Part of a small language model's weights.
Size: 24 layers, width 256, MLP 1280 tanh GELU, 22.8M parameters.
Architecture: learned positions, biases.
Training: a variant of Adam for these matrices, 6512 steps.
Each number is 128 + 24 x the weight over the matrix's rms, rounded and kept within 0 to 255. Layers, rows and columns count from 0. Numbers have three digits each.

# layer 15 MLP up, 1280x256, rms 0.11, rows 950-975, columns 0-127
066102115111131123127153133111088137122140107152138126146156153114091143117130122096138122129135174103167129174094137169091168136132137120151112135153121139110123122095112129154147127165134186165131128130120093125099076160157108101122120180073155129147147124127114143081112162167115106141144124132144112090146130115119077119119134119164111094124133111164113121095161130107153147115134
137129078133099157143156116117101140133132142137137140144112148158161166132131087141124105145116148113143161188117164095151126111167125106125110121143094100106124110104093104156123093125114148120108113116133149151097059172141149133090136151094097148109128138150125170120146164135163120141146113152151129120152100118053145124114150091147148175092107107111141168164120141156155107149132
105123156127131190158141120121135184163109126067108136130128120175101145107110135097092090090132129091127140119089112155149131081166121121108087128150100147097150152122104152149127115160135153120116171120134173150132097162133212078100128151125103131121099156112101107141140143105149145070153181110104128101097128144144116093123121087148134141110087097109116109093148151157127177081135
143064124145098161108113153122101070149126089136074120068110083150139081194134137140102125121099127128088113149112135174137095122131155127123144133153138133099116136098192136128125139187088176135121107138118146115112150148109186078119125144117112117107140201117136154115127121121128165150136140117126119154137138091068148078111144181122134129147106100187155111120151111148113128149147
162099135142085133135144124113120065134134169123106137090154108153118079145138148108106103121102112087108127118132136173140135100114178143161175103145109152114112173115159115147105115165160128109159105129121117100136125127110110092142138129126119120130124125145157143130095114144135114120102136129144117138127182130108158115130128112137129106119124158147142101096120145144129161101124
144122155162082153126137155123078139130149126149122118153116138140175141130145108106113143112116152126107102161119108140131094136100107130131115112091065106120122137149142110135083153142111125112139148153125142125099149177147157082137156103086129120131112134172108147125112100149154131107122123170121137151115151142106136120136160120143160133083141155155128132109157129167186131114119
090173112121151096132138126158129150158103136116088109113128099110130140190145096095138106120113144139113094147207130139121125113144136098167155123189136096110096152108099113144101153087103088144135161131130133107120171140159116132146108086132141115125132150157133152118135097127127142126127120099144117112146114138121129130093113129121157120071145130089105097101109165126154128079143
118105112109125125148136140112122101139152111132132144136117141197120154111137150123090130120148120129116133118146120146102080098168139128152109140120126152126132114126144131135139116124162122172132143123166146196135133178117116175079117168082124116113153130126115163118083097141115122105143072098120131151142113125124098136121146165147120143072111119133100141131102165125157126121138
098147151097140109097138121086135142104149121119169137153114129174102116132079113134133120137125181143126158160098109151149143076153129052144157128125117122100149129107129163169180170088161120113145129157214143167096100096126103102132133119161138097106115129142128125093131144114145149114151148116122149079130137157127131136109134112168124089113086139104163132128157188116107164124125
144127132135120113080158123149121146120108150067152076124111123167125104184128160093110132173153116192106117115125110141189132103139110127162137102120109108119142171129119169162141135170118133080158125159138128129146098137134158154099125127131132111106103118148145096099071125118118138155121104134164131134075122117137115134120139145139155095141157165103147106140123169090093106115093
159141128116118166115172162131157117152119136095133139116121109126152144136129118138117160159125133136139129143111149154107138124140153158091131093140114094161143182145117079153132116150122139111149125126111136135122156118159115125109101149137126147126120136133137120091063154179144082120136124132138117096156163112108125121115152119108111066138126140077120150125117132129154157109126
147115143119128137142174130092107073118148145128103114092124141110157125140163117090137152109102133142100116109145136160105123167173123129131136159153148123106103116115110132148120155128138125116113123111216167172121147111146107127112135164114136163088107163118123104112137130116112086103165130113105145134091104134163115101100124134150124109137089131150124103106138118158137095099136
153168091185133145123145124113121138140167105100147126069143147146168127158086079144115170149122103104129132100105126110104147119177164109090151103112097127114141077142102168111133127117116137111118120146141107150103121143120164096118170105110172111133160150189127099162113110109091083110078117120166135141103132119115106066130139110158111071117061107163123131089163135167101127092135
153119170159129202120135142093132138134140140074137151137117153117099107148115140096152135133143181129121115118123144091118127130181117101158133090133107163133143088069109128146166139139134137114116147122137106113144137133100131106121111124106138094140158099116090128128127104134071152148172115143146116105076089133154133130061111088186122119141133172137095100091118137137142126127111
135099107155138118173148120142125107119133146134106128092132124118117122108145129120099111137140129101138108090100099120116141106152133196154134157087090086105100192120143163132137123136131145096096132148139106113137107135117103146131128101109108176175124134148131147116115130168121134132116093115134150099127131126130114126088196139153107115137094092137098095121124111086139123122124
135108139169133119109177114141151133116124165151093108132134120197134108110091117134064156090080129120095162132140153155184109120136109119136150132107118142123126146106111125121147165170143149091121083156153131112129138178148156146115092185094135139082150130128181107157128111094139097146096098154128129120106134088101106128117136123131146127146123105120150144121116101160123150142159
159091113147154138140089126108110137142142115114125157126113117137146103143120179100088175140161145124110109154133115125154135116148149112159125138140142120133113145145137103119142120110136126133132149136114120205090120136116129124099113105124094130094150150133105124131108129121115126105132145142130119125153110106136144131147115105109114108133139134109108098110146115139109133124093
143151174136110121128127140118169072130140181162116128133135153125139070165130072151128094126119164155102128090142112129141130098163116103125162155104108141134137120096136118131155124146111096107179134119152139094106114145149146128123194127109139129118129109168160124116106118116092127081097163125135119141173070108128119126100141138191134141129143150116121124105125092126168144134119
184191121141170179151109169089121113148120154114074133128121121146111159169121144140081094121097084173116163138126125161115157131119134076115133109149122123140102088105157193138110138147160171143139170141150158105129098130144138111113109068135138145099120128105126098092083102104098113128158163111134152118118094132152104131089103142153140137084146110097121115127131164125150115112115
151133103120137145130115133121128111147133188098111110171103129145132127128163096131156094186155157139111131138083150124144136111165161127124123099140124104129102090112128166142153127114174094102146132163133115142134084150147136175136088040160112154127116150122122171082099144125160125133150115112148149129126155138178114127093149112141130096160149116127140139127174144107109113125098
135108130171101141116170156097153126137133120122123108143146154131112092159151093110114165120127116153106102166112131118102183159183120113090090121200073103120115101109121115161095103126170149165099201129113131142105113134079121095130163153121145128105127107129120085130120124121122131149096131083173100146144109193143103107114126126100126151118089112113125087132112117131173150133143
139143158141124110100145145127117125150173131144084120134106105146124156140165107059130139152159170123125110104097168114144144122123119123123144142129142096095097105129106114133128133111146153141114127112129123105111108161130100137143102151090134113151153136104128109123104125084136187094094158122117160120124092127097132129153122113102139135134095119130115102114126114119171193102114
097084152112159146152140107057126107145155104090154125126103159117088137112136143137120157112159106131088100118131143145150175123131134083099156116136164119122115115114075146146149195115140137149154130175142134139120097111144090143082146116130085159113160115082117138102126116167127124187155112133120123108120112140127143122132130155151145108114152118084101101117169161134163126116112
155156126154135136113146132148138175143091106110165115121122111132131136148086105139074164112098172126102142124111199150144171101153122137094126142117110142084123105141122145136143127133154103182124139125157113146139132146133095127092135118150144161070152105121123106146087121093125129112111119118131081159134147151125111135098130125111143084093125074111091124118150144121135115102126
146155156127156125083108098134110163158147143130155129108126186124103098122107140114099110166146132107131165118089112174167158092146122123112131127087159097092139139149108137143152106162125126068125112111144122146100100118132121116094149127113137159122122114146129135133111129081140082116112124124105093141125140091097129124113164161139115132112140119162122151142166107096166074135120
141126140188139132084113122111111156128132128091111119124150138133135114150145153146093126129122126085151133088111137108133116103103126158084144121096127136117138129083139156166132124212162132122117112103105117128155164133163135116133135109137104159104122178156188111164105071128111131100065106139107109145151152140169117073127112117117128096065101087132139107116097133158153149105104
# layer 15 MLP down (transposed), 1280x256, rms 0.112, rows 950-974, columns 0-127
151134123132129141142110094109111142129089120108089162104117112183122157137148131133137131095145141147122138115142138143115176120131140209090142153105133114099173135140158163132153121138163107135144149115112094149127120148081100145170130143140113129134105115130103121154136147133080154123128110135108086120151120104110130079100070137081091099149140118134125108139140122161113170130089
112139162114164164077079145138132151144151072110111081102132142137133158140170148114152161103096151128125109182148067178124108115167099163122114140115094181132116141154059164111152131147116132129129152149122112167150119108107122095109138083121118129130110092156122098114104136087107141115134107118136109107136111114128147137129134123115098128130131105130114133138120103140123158145116
161110147170106113122139115136104128106153128143146144126167079123095083101077095083145119099116115101137139136159107142122084149169119133147157129151159118067070140136166136110138147141180087133094138053092115150163130126072146102132160172139145138102164128136171143093112126068148104111092101144118131112118134141124120155141053123091136154090103154131138108122164146120141181150116
072167075155109116119114079138112138192177140091093112081105162150170131127161086097161147153116137140167106128120150129159114130155191115117082148077118144120119135130103107132135080128130136122146123101108139103074144107125164120162134135172100108085146135108120116142117137132122155094167109144147137140143130141144090116158115141115136129152132142170095078163160138168127114122152
139164116092146101129131098130122140145130129115149126167081145147138120110073101108155121137159145133135150121128121125111133130137144094107102111133097138167122140134147130119124141138142132118102145147137159158134160120146113145126124090148125168158081107153110100122141151099132157117120135129099155179138138144105116098156129160140141144140133138108103134133170101118112134137120
142163132159145054113108155133135170152167084116109165138091146124107117120143072163121158144094170135135139119155170119173148161155148130135152106154089112126140066122132189102144156119149150094146127151167104143162126114077112142099104147154102123067154084121099149144093111117135129121129138132120113142137153139106122158108136130103109127141102113126156121167126170144131119122142
060159114126083120125130114129106160115129152137126143156140124098177163125132136125160122147094093166133163119124115082136129144113115096095112126113106119125137103136152161138139190111073113121114136129151165092177139113121127116089122147107116133145156112140147149103106105144130117131126110162121140134146088119129099135093127112159127126151144086132199101111137088122121116113106
158170120088129092081158108106161113135151169141167147113135181127148107135107113159113165102143172133164128151116136126147119130168148149100073160109120144104109128146094132123139159112083097114149130131155103178118119117110147149144145114135122123148166119134105110125129124130109099084142111168135103128108159101127137119096099139144132118118122142062146131109105137131173149139088
102097140114130102158104156144122119143140144139156096118118146146101104144115110126143122162114152103077164154145118112111142095126121136156109132130115093099133128106168127150147120106106153109142083122110118166136139076129142083129148111106163112160114138089116129122088135126111169104153146163102125130127174166160125104111171056183133141108116154139127165182088122155112114109174
135137136100123099128091076133147116177111094136125123130154134127138134140125134131167152109144148112161135126147152113162152111163108140165177109100171145109170110122156141137126146108102151098106150095135141159142105111113164150121136150113120102129120124092132131117127155163162107101105089120131140141096172138110114138123110131157122174132119138179162137110152153152144170093120
131106179140137102146144153125095126152095105070115146164136140106142126115141183107128131147114156158164085124110113164132130145139130173095076132137127100159162099145183146137156145072077104162130124132135155122116156146128194105147124112142115141129133113078182133146130117072104116123164147135119172136149114136086137120129131101116144153080091123127125107128114093102105129147170
137145134166147130144169116115164149120132143118149135087117119065122110099128147117152150165120118143117125158098109100150120132111129109171100147118153144112112157137140123129144131122101097121091167148158129103113087108121141099121134135192114125147166130119133173094162132148099113137153154097106118166112152137134156136125113159121168136099062158159160131127115133113131103151150
143128144170118090166093138116109134169185136149076147057076138188147082165096127163137154141085139099087149136137151157141124146134111123120125132142098134119099113180089127123122176076117123138170181086100132106110157132086049156130121062125131146127042115169081183175149134097071066113115102103178140140143118121122146113123075148162183111155158129082148131078127152170090161109192
118134118108161123114112130156098171122067122118097089102159107110145123099125145167157135129140109150134145117078123147081134104109157142090126081114129121127125134108128110133141139144114138139166146138145159114069116127141132146106085138158134119162164152141107146144088139112081114162151120140107129102108076161169100134115173116097147097135127123110110165133123109149138122133139
113142133153140141114090104102157199177149083128141168150168170149111099092134067175079125093095173118147147127117146115117140127137108124118107140117106119133138100154162151134062153162147110119154175121123143145129135143140155097131100149081123139108160129175116154098159129134095100137110108142154145117077114127175140113102125123088128156124133159099100127115105117126170110128106
117145101081122124114123105096129129099144087145088140156146122116110134118111143141119142135150135135128148109137136119128132138095129109139097100161133126130120134126142154129107114130126145104127123120131152159131128104130097080131135118128132095097101118156145166110128129146161136116160164098083080142128107111144169124142107126158121144145104122181123137113152112121116102141113
130170127138170141110170146115172124098116154135131086140142146133126112156129139143138075131130094152104128136102134123148149115107142124161142154157112109115155199093109109103124136106159139131146146132117101093152148119128154119172145157156130137144081139128127160117135124091157139148094094133146142101078123081160131106087118141148125109123138127102133136158116166102083118121122
105125091132157115118116120158127139079145085099133135134142094139109097142127145127139082142145136136142127154128128135107131107134108165112131079136133111149067140166136119146093128082141154130138114129128153155152166122093119094120103131196149142110145105121130113160158144117100115131123152149147137124172170149123097103092142154138157145135121117139165094121126128103105110110131
147113151145198129168148091118115140074174136125148158161104147118177145107120109102103104098150103111116109103095097115177126138137154087172134132093105116089134146133108103156092059131156109117134145116153097120154128174115093153127123117113113111148157165120119116168125130104117136107131101138133168140105121159130102110104171134134107136145183088131170125120089119135118139142136
171161130108142113131143123116131170107132111173099183110142139133145131144144081146094106150153137093136123069139123123089118124131105100102103158110104125150104151166178123078126140152126151118112162142119127100147137168151115106144112105126123098161167101067114104181139134107093139127093112111129131095138107136113152128129135125146141155100124131156142153083138149144153145120153
134064139108135128148122117129149137139117121153165146110095074163164103107114105154175152141119126111155119118124161071159105140154109103098115115106152096137144082112138113142119136142155109152138110146132102109100180090129141132097170104148177104113119096115109152090131117113106136109099107090138149069098158112128111135090119154129127141106132122135121114109108103130101141165124
080124073114095098163132118165187123138146126135115139132167125192118102127106089103135102161132130140124130138067161085147130139086088136117140093119100151131126105125116166120115153098102121176114130155143109099110105177111176115160096156150125133161104119129150113114130106143107136096128144088101153103089175137138131130148126134118128165134150146101103120152095141133144112153155
102150092131132164140131068119163185178107145130147151103115132129133143093147175130114133113166159120145090125093110117106108144089137108154160103120132109119158144141126091107156126114109087105164134140114110111163116129152138144168126087093144147132121099127118120118143108167098152138172129116104087145120147106104169096109150152123101162136133098170122121170144104112159140163127
108130141132102156156133135117103137149129126101142118137148075172131129114123138110141125123158122131152124102121084129112121102094138177134150145119149119165126117117078129149147153138127152131134153138139131170116187127130126118137117104122142136162141110145153131118172151137103154094146105089134093146110148110128162135136132118112096126160142129162097114121120127135152146144098
153126121124113109139154111126174130141071150084116125152148128130115125140162124136194116089119136122150127116153125137135142131142116117100144091091105135146126146163129138108150153129149091163144125142165107115118114107181084130096163127113115087139125105135091123143131100123150136121115100110147128138111093140133173122175111134126119131139190178119134085097125144120132075164078